Weights of a small transformer language model.
Training: 414M tokens, 12647 steps.
Each number is 500 + 40 x the weight over the matrix's rms, rounded and kept within 0 to 999. Layers, rows and columns count from 0. Numbers have three digits each.

# layer 3 attention value, 256x256, rms 0.0983, rows 163-188, columns 0-255
491495511434505473530446539502471473519471498530457440508501524466514492449542505547498500482540524474533528530509497448484488451600533524517470497462534504526492484442535506529546515484435561540514461432551499582503519522512465489485538460535512494554500413441533484492493500488500497544579514484522511512477493563458536525489532497492482532493469526535518504471483493447477479460529482473519498478524481464450428476499515536492499498513558492480495499499585486514490482536531480476482476530544500441522475490463494507561498515488497487481497460529508451516506539493557515492486515473451459449525458487523487540502521451485503525476460433500541498479516506491489472492507535515536520490516491541477545432497414544525489536492475477523569503483484514521463489485550492
458493476514425468493459509468487479525514503512461546440513548563527487467471565526428533492526524453506518496506497453478499398466540469502513559504539508480471497514504457498433547545523534534478511465528439497505508474562538512484465556399532535487566533515508468470474484483471433508518525522479472483504540514448520471488465464479488530500517568552508540494471488499534495501470509460489597500483454461511452526527493557449493496435482451537471500471541410435553444467522498433479484477597524552546503525472479462491505504517509519505502449503550451466487498469464518576540605463528558519461474481498432470531503499501575513564510491471520501460536455534484511497453450490505490510526516593508482497502453444475539499555511471436550520541498474551493488537498539
510513528490495467467477533526510494503463499464500504460518565539476532474520482496501519472455456498471527491519446489475512495533477498547514530493546503548470489545482458458474534487536523471519467523497484498465515519483480464484499482536517526477515459451463538513482486584481504510529498504474475488508471530500563533479452506459542518397515503486509456477480475545465499520512512556501541525527484457510446480492480507495441529526481548521526457499497496565524483410529480507548525458522518514484528498516529488526497479591505485521527459470454510433473500515541551527498476516522484521489512468545538504511497512454559520501443493462552541491486497482553565475517453505530542529441489491495510499529567448480484495487504484495514514467483559486519487497494464
475535486467479488544506457443557484517486509510466486505485544474600493512435567489464540517504463497440489496510476479475507516508472421464532499474445584486499503495452505484438441560480487517444516503517505508464561508508543500475520507537513506462435510445484530498512465515521535472487483485566550472492482478522500513473499561528486521504461504545534540510510509525526464447533462510566521506533542546517563448492492553476498494552534539553523516420457451552556486518549495505471493513461498502466470453469568540497486567558476482542485520479474504556483524465474529510475553538520444489527491516418511515494512499543524524528511462467506471495504505439479467504575524485519509460510450484448447466440518484593538486517441520523535465518489532522459483474521496
498510474542510456428438494503467464545489496446511513510546501552508517480510509496484497500516494484494450515465517496441556430548517525514447496502467470563506537477488463457550501432467477544463485501529527493458506543511449527510469507521433500537497490496518520426459503512536419527518505529426523543513506582491489470554574480526559501495508463540493563464492456525460516524462477455504499552491498486484435492517467489520458454408484467511463497496544534480503544492480520491542446437542493502530515523480462517533481494472502513456484478529559558458546533455512530566522499511497534532526508550482531496514521494493462449498549507507510509505464475520513491523452524471453498468515539508463471480504523530480509542459555523502472538557523487493518500552457484
513476542527465438465517523489564529520469499507502527487490533521535512528534524558436535494448520561430539548477466480453492523490458480483481458477493476508467454522461495489567488540473507441527469493448488488428536475462519469523521455496505513555524461463440476504570489516510472499477512469487472530502537462459478491502457528497499475543519517432526593490493503490505500495485480531514505500531524511464481468526458418493445489461530522527470454511554485463505496463489529544481494518491508568524495493472532461565525536482515478543462510469457531475491468560559498454530449528539462500531490577498506526478481471513467469534518478510485536449527456449503478524489524516489514457450554509479499526534469459513519526494495478475553462554445507498485439609547567
532497568495485507522466509525471494472452508503485483480502490492472544475547548492579487462473498465455490512494477449537472497519532548399459483521440537471460430513474425383480513474478450491531501563489529509467532485551465463550545542412496446499505511586530529446469503492440536510540499435531484529591448430503535525567571468450501555499438480591578466486476514528480567493534555416525534565479560531507471491491561529536470541497543434519564494521523433469472470450513443523493584393500469469503472495532556493484558486441473520462492517522530501482466470503466475548486503525501465490548508546501466496515505540525487515509469484540487544582519536518487488498505520502498441533510489507509540519511522555481487534507444480568517531513507463442520486468459449
527511516500534531431451511575501473434537493533498533498423500481472487499576508496445522462483503506535497501518480507499514455530515464486530501464492457403589495440432490491510471471526563537482481478524474493527528563483470440502503526520491493490489473490536517509538453456485506501479467538528479519498489546479500485521454500509482487453496496517398505467521485494485563481543514484511506403485459529521479499475508553475466493474499601506488519503545519508510534532539527482482477511471485478463528517561525485449531480500538461511542503586517521459480481508487487494495532513490534571459497542485506497530452512475488465505446518517490584487506554530526492428491575497560516484525531455496480504461515459476476516547486498468525495478486509450555455484568546
489498446470423514447484503492506471536520493505537453486474530499489463576529489565498540447448474498541517450504489449482443531455531541484557473511516496500511463548522469488491525511532531539539543494480494530460467483471480521452535497509507508459527454493485448524430472488520503495481505534539471501497514486532507496510464490478607542517552500490522522524497513481506498478566525555506470516511554469524498503490530505468465454492472481494517465555473462445460452476506530458508490502515481511518517500470511507463578530442546510482516534507554465494506502536516489504505499452526516493506483519468505472410506503528517482492555486480488514531462550484527541492484530462498562496505538432514536512528543496535502526486459455483479498482477557472517517513454463
478456533488533463449475484484475440526448505466502477515447506470535477467496548532503432421512473471516511518544526513515492463499457487542427500537433481539513461494506458450534594497542509487543513490478487519529483484507510498518491510496486441489501501505499526472515517536467481482487507511518502537497493506508461545495514536446500504557495460528460530472541505516484577515521527496492494495515488549502516547501512484476467478526452538526476523499492441537483484460544466482479545497565506498503508478547494536471514489502450481463493547520502472501546542562547523551496488494506512526487531468466524420458514484509472532549500493491459514450475519503489530514463501501473454498508509449530543478503548501475485532470473513563489554541530476499506451540531529
486503473476532513456452496468366529502537513413517506533414538506470500562510457496534471510491480494484557534508500491494528577552505564484529515480489436504564477499548472472460492466489499487535530532508484457558488523492470487475489499515533501552496483553540420491411493481512546542462494510513491531505507483562476496431474511449492518480559474512464522538494496501438522547519536511481519364536537487477541440474506483507514499503486553475511493531488490466510511476482517510468529468481475463556613493582430522531460550534539486478504449510455527514493502429425482511454511520459484517504483487508479467537500521474529480514431525465529502505488492524535536488570516467477492470482417555513497525528552448493522457498551492508500519522512514526543452540501565
493513500557440511487467495479446462501478507471483508464510503482491558585489525455493536551543478531535527484555496457514524493494515449552537489508483515442531518536528487554465473510507487504459510465493497528466513540503527435466522523556464491465517452477505516497480494520499468547498502507458447475457444488542514476499518539471512483476445511465508472556435539520453466554503509499488540454522491518488471500512513424496490543472545527477481538454516497483589496498495446459498529498485562498532481442510521538494503532501499480477556490564499469464456519480497514424540498541504501567472536483546471520470506490543448501478503501492520525482476521524455474496504531527486505527498542475526518469485526451496562461512482499463495529512493532461468454530520514
512518433433469470507542493456493517493502528552413516513557510461509511512527494474499535527461486484467520536469523452473505518488497569543554433481455499505477529481494450472460498451575542503482522478520464449479525499486478470474496527510488518459555503503520540452524472544533512505486468498482480504501522491489468495528494469447520543484474462509539481542500433527516521467421573531517523497535495545501479514490496475543455501515512545511486489510501487510520491506535456501464467476471475574508466514490496493528477575502491485480446491543543561530475479531529473443515501484551525509516454464487526556515498538514506502493531508462521526509471474465470542422473524537425497481509518557474465465495501454462583511539560496482513412537574533463562505495557513
503492489477474504521467522538475540527543519480491485525522481515529500510511507472520570532464534469511495475479496495474509524482482452496517437510464500518519530485445578491415528481484531561491539562540496509460506499474428503487516508514506450546471562540509477483481482457518546507536499550487487482509500494551492505521525471453503528512515491449487482472515476520472477498514503510506484503572536564461487471527481492516485491463530480508492504521521488485556456453498513539478502456521490492491435519509494484487551515528517473476481426513457552573509512462462450524545483472524528564455477497468551501447495506521495509487490474528494491503459501523474471489488495510477524501576491524476485504499526477569450511491494516459498439470488482424556466501513525
456471560489441530481529481506451497521522496488548493581471512529519529510540479472517482467506468516480466479535458518578525492538500491522461425470479509494499509443455452560478581512534450467515520537495540507526468480463486460556500476591519511536501541490507470510479455487492524497484490481489498562533524493483516503508506534518432513605493483507529496456524493512450474510516552521524447507419476489455454518521521497529559543517465529531440493455526525546524449474503515563532487500539493460507502474482479471513536493544441529542505467439460481524532537494550533440433489445498469486536502512488477473558561525532524511473497481466480504496447497480532480534488499478531455421482531477500504557477532489491456494457534470497519503515549461504497482518515523
472472504476501538509536562448474483483542448477490483539552486439502509470545553473472462510505509557532527495439544518504496558459516512492513518496531521471506508511504546457471500502475540528525506467465517520504538528460506526469530468500525479479507566537527495492557494439579484521485474469497498510500451403461496525514413457531517477456448564483489546458530560497529551499506511522499492469484477560431504544555478456468493502486500465507554485500516499465457473577494512471430471494512533544475466555488537480501523553456493514445502456478530539425488513465501499397488516470490501553512562514490545470483527492506556528476501473569497468450518510497436418503444525471490437547498488523492481499503487499505543462491564411510478504540481515502536527500506509
486534507467540504486533521558539552494510538519520540560493484479525497496470523522444535462470463572481467525482564477516526432437485518535456580490519498437501482493491534512507458503512456515490501466468534481498475520428440503540481518514499471514507451490427442518467536422471505453497508508488519514452473481546484520467492510508517457479474509447549466495514529466494432546480547495464462457534516512566437519514503481458440506533508469515493462492542527421517531543516497530552536518457512516487516423504522477481560531513542514511564450516548484477527470546508500492571507510522553528484468560530486456566519448462482454518513513538488558447473467517522465473508520558520525455498518512551515491494517489496487502479472520503521540484480521500448483521559504
454520524428488495524531502542466520551536552527510574538538507550526524508518505532429553513526531541532542510487440491565449499502498481463516530526479473515481524470475508522539498491487488567479455472481492515463498492484455536497535473479521543486508438475519509497585443524463494471464452482500533521467432562490514474460497498515457500463486503463506515589483467496465487563516462478478522473501533497512528468465503499507473509528525477469528470494494522505469509417501487504508537495492453544508493549571532572470497480498505485524499479519487488461561515540486493541476459451466491477513489531496466543449420556479479510457519477514504508497477488470447546506494514530565473459468418463514539465465441583498575473482542450454524515524446542474508484434574483
518520513497506550491527454533499547532504498510476497476517526513538552467486472501459465475498486434510494514416484566507547500480509474523461474510442476533479548522448607529476525565479540505525493521436469473508532515502559465498568471575428507501507542478512508480520531583527493467483531455486520497579506512451459551549479481524509513460468541526424514452521452497479507527430536509460532617491510516499521494539495528543514523508479513516536472460505522474483544468483466448492574467493485539488424476472530486525505536456451490512465487472522563535523463447482545506524516458476565481513493483443469465484483498446498501555491458495461494515449539475521463515521500456481482502538454541543478529517469507479538505467546517535451472515484475474531440467518505
467418506507490499495534514557515496554437505487493451471521480511527442482487537534491523546484471484470552530521523470517587467573477526564491560495489493480446473447530486512478490530444510463482463479516496507559489471528513526535452459523500502534484562485443498520502442518488450470505519498458547487549511477443475462537509517570411495449517478496510525462539418500511439519502514531523552513508473509504482490530477505456514445535488430477516512443523478500520480507503517492517544469535489503543445492447505522515500492552549526468493477468470498435540509475494563514412485502516455464543549527475558472483514494455516542535477533502555494470474462470482524537467469549520480546560451524513474532529510480486536504473545543525505525498455477539482455466505573
587533562459503489481446588490529530470462517477532475514482486467533555519481447504435567514508491500427489482542459538516451510500495478473493507511567487496500502487466482493471491472477465473491471532479506491437520475452497459485521551511525497456475444496490509541492504464509488524498468510511515532480459499529488520487513515524512532579565505559528502464492506548524581523473485476480485437467539457508530540485510478520450496516550498590502469507468561544506510520510560498530476487467482531477478464485525545448478532475514473536542506579513478508485507521500505493479516516487482517488504500525471487523504493475491481534506462495495497508532517443516475486503480516559477480465590489465524494460476536512485478492498498488537460528472520489486447463471508
462496476467517526505515528484540500552454535495496497474526483463512410537531537559469445471473514513461505500475460465512473538453489465482483495580506494518500473542466492534420530550555529506503515456545532474482543454509558549503531454539507529479539452549480378470541496496419515580527552521477520491452486501464379499512458495429510496527521518527547421516492484531563535519455530517472428541513504459568558549462473516473481549563509518529518446475505518501488459501490492562593490509490484496513508434464539504503448526493479504478486545499452510517516490515507478472449450497471497514543532416504488516464493511433505493522502495491483523428512438471507497522490514462478559498477470493459537540520551471473480495540497495494535557500500544466490540522464549
491523463542497524528524481486512461522543535473473483503513503530580455556545538542515506542515479522516492438542470478492547512463497505496535461472482455466495441521483451517522533540487480493458521467523517517528441465501463499527520479550536512517507466486396439502477493487500519566490504497506489498496555438450476455563533547488487542544517494449503539526511430525526512507529481469511487495537495526400572494427449486512500510565457497470479495514534485453526445501474539466462495486479480485498524485534541475554540461503501486528530516562498532481476516490518434470477518518500567499531461489492485467557453529495503503547443442473463518475531512517508541538492465479516503531509542533474514524543457462513469501482531452473500506477485522458524513519502504
453516488460541520522477518433493470518477481503489457503463521502586446534511497520489531503477431510515456506460512517485622490503521453483522475476469541517459512508487505439512560508528528517523559500536500478508544509503525540469519521511490470540546558464463415522470528517503507508527527457498529494490479529547475489442508453496541453464506468576539561462523476404510558516499560504436495472518492437496548480493499467504440512509474529498433512514459463497481529481521450533475471488517523483516506452466508525517529457419486483515522532436514475508511456550545553476519536519499478484464473537530518520564524458512483496501496493458506543466462501472499581476460544524490532510488524487483475502498521504502484493497515508558500519457536496462525504478475500
505528595532565490450503519499555563475525431448540479510484461488458543562518489443486470485466469458500523583539479541494525468517469471523561460476529490462524472453502567499491544477473483494559495490519515515496498480537492460549560492565517527460512503512503494475530504456456488547504458474548506525526510509535439532450518495488512488538437450467477473483457531556523550502527460590502458432482412512513498548507495451502509509502526514425495564494498524503471521546513515459424533501489506436490551527527535511478452554526427555481548536522471559520473495481495475445492538472503470526461473518453543521475502530438479576525461523510483520463485500550499493476510550491522466486485502428541490520488507493480504526446444475476464566512518453517502450521569549
499445558428529487480509518506498516431485488499502518478485523452497518489452509519482502430528465530495455522419487496538562512509484510515482462465489536525550499463511448558498521433548531456511508437481526529437488488507503497510503486564510522429512557559530516492503448476537493527536493539551526522556503494514508485484509520553535517538475465591523468548484522497508518496481466451487478536440521491482494486503473498562526487482527514495573433411545496504502509519463528496462531461477530488463476479497507565510485502503495473515487487470522472463510582475532550561509460556521564478505516525534478421475526519542479505481472492489465467525470483525489411473501504518461465503523561447507531500586509503566492538459459493490524498496515471478475545427461450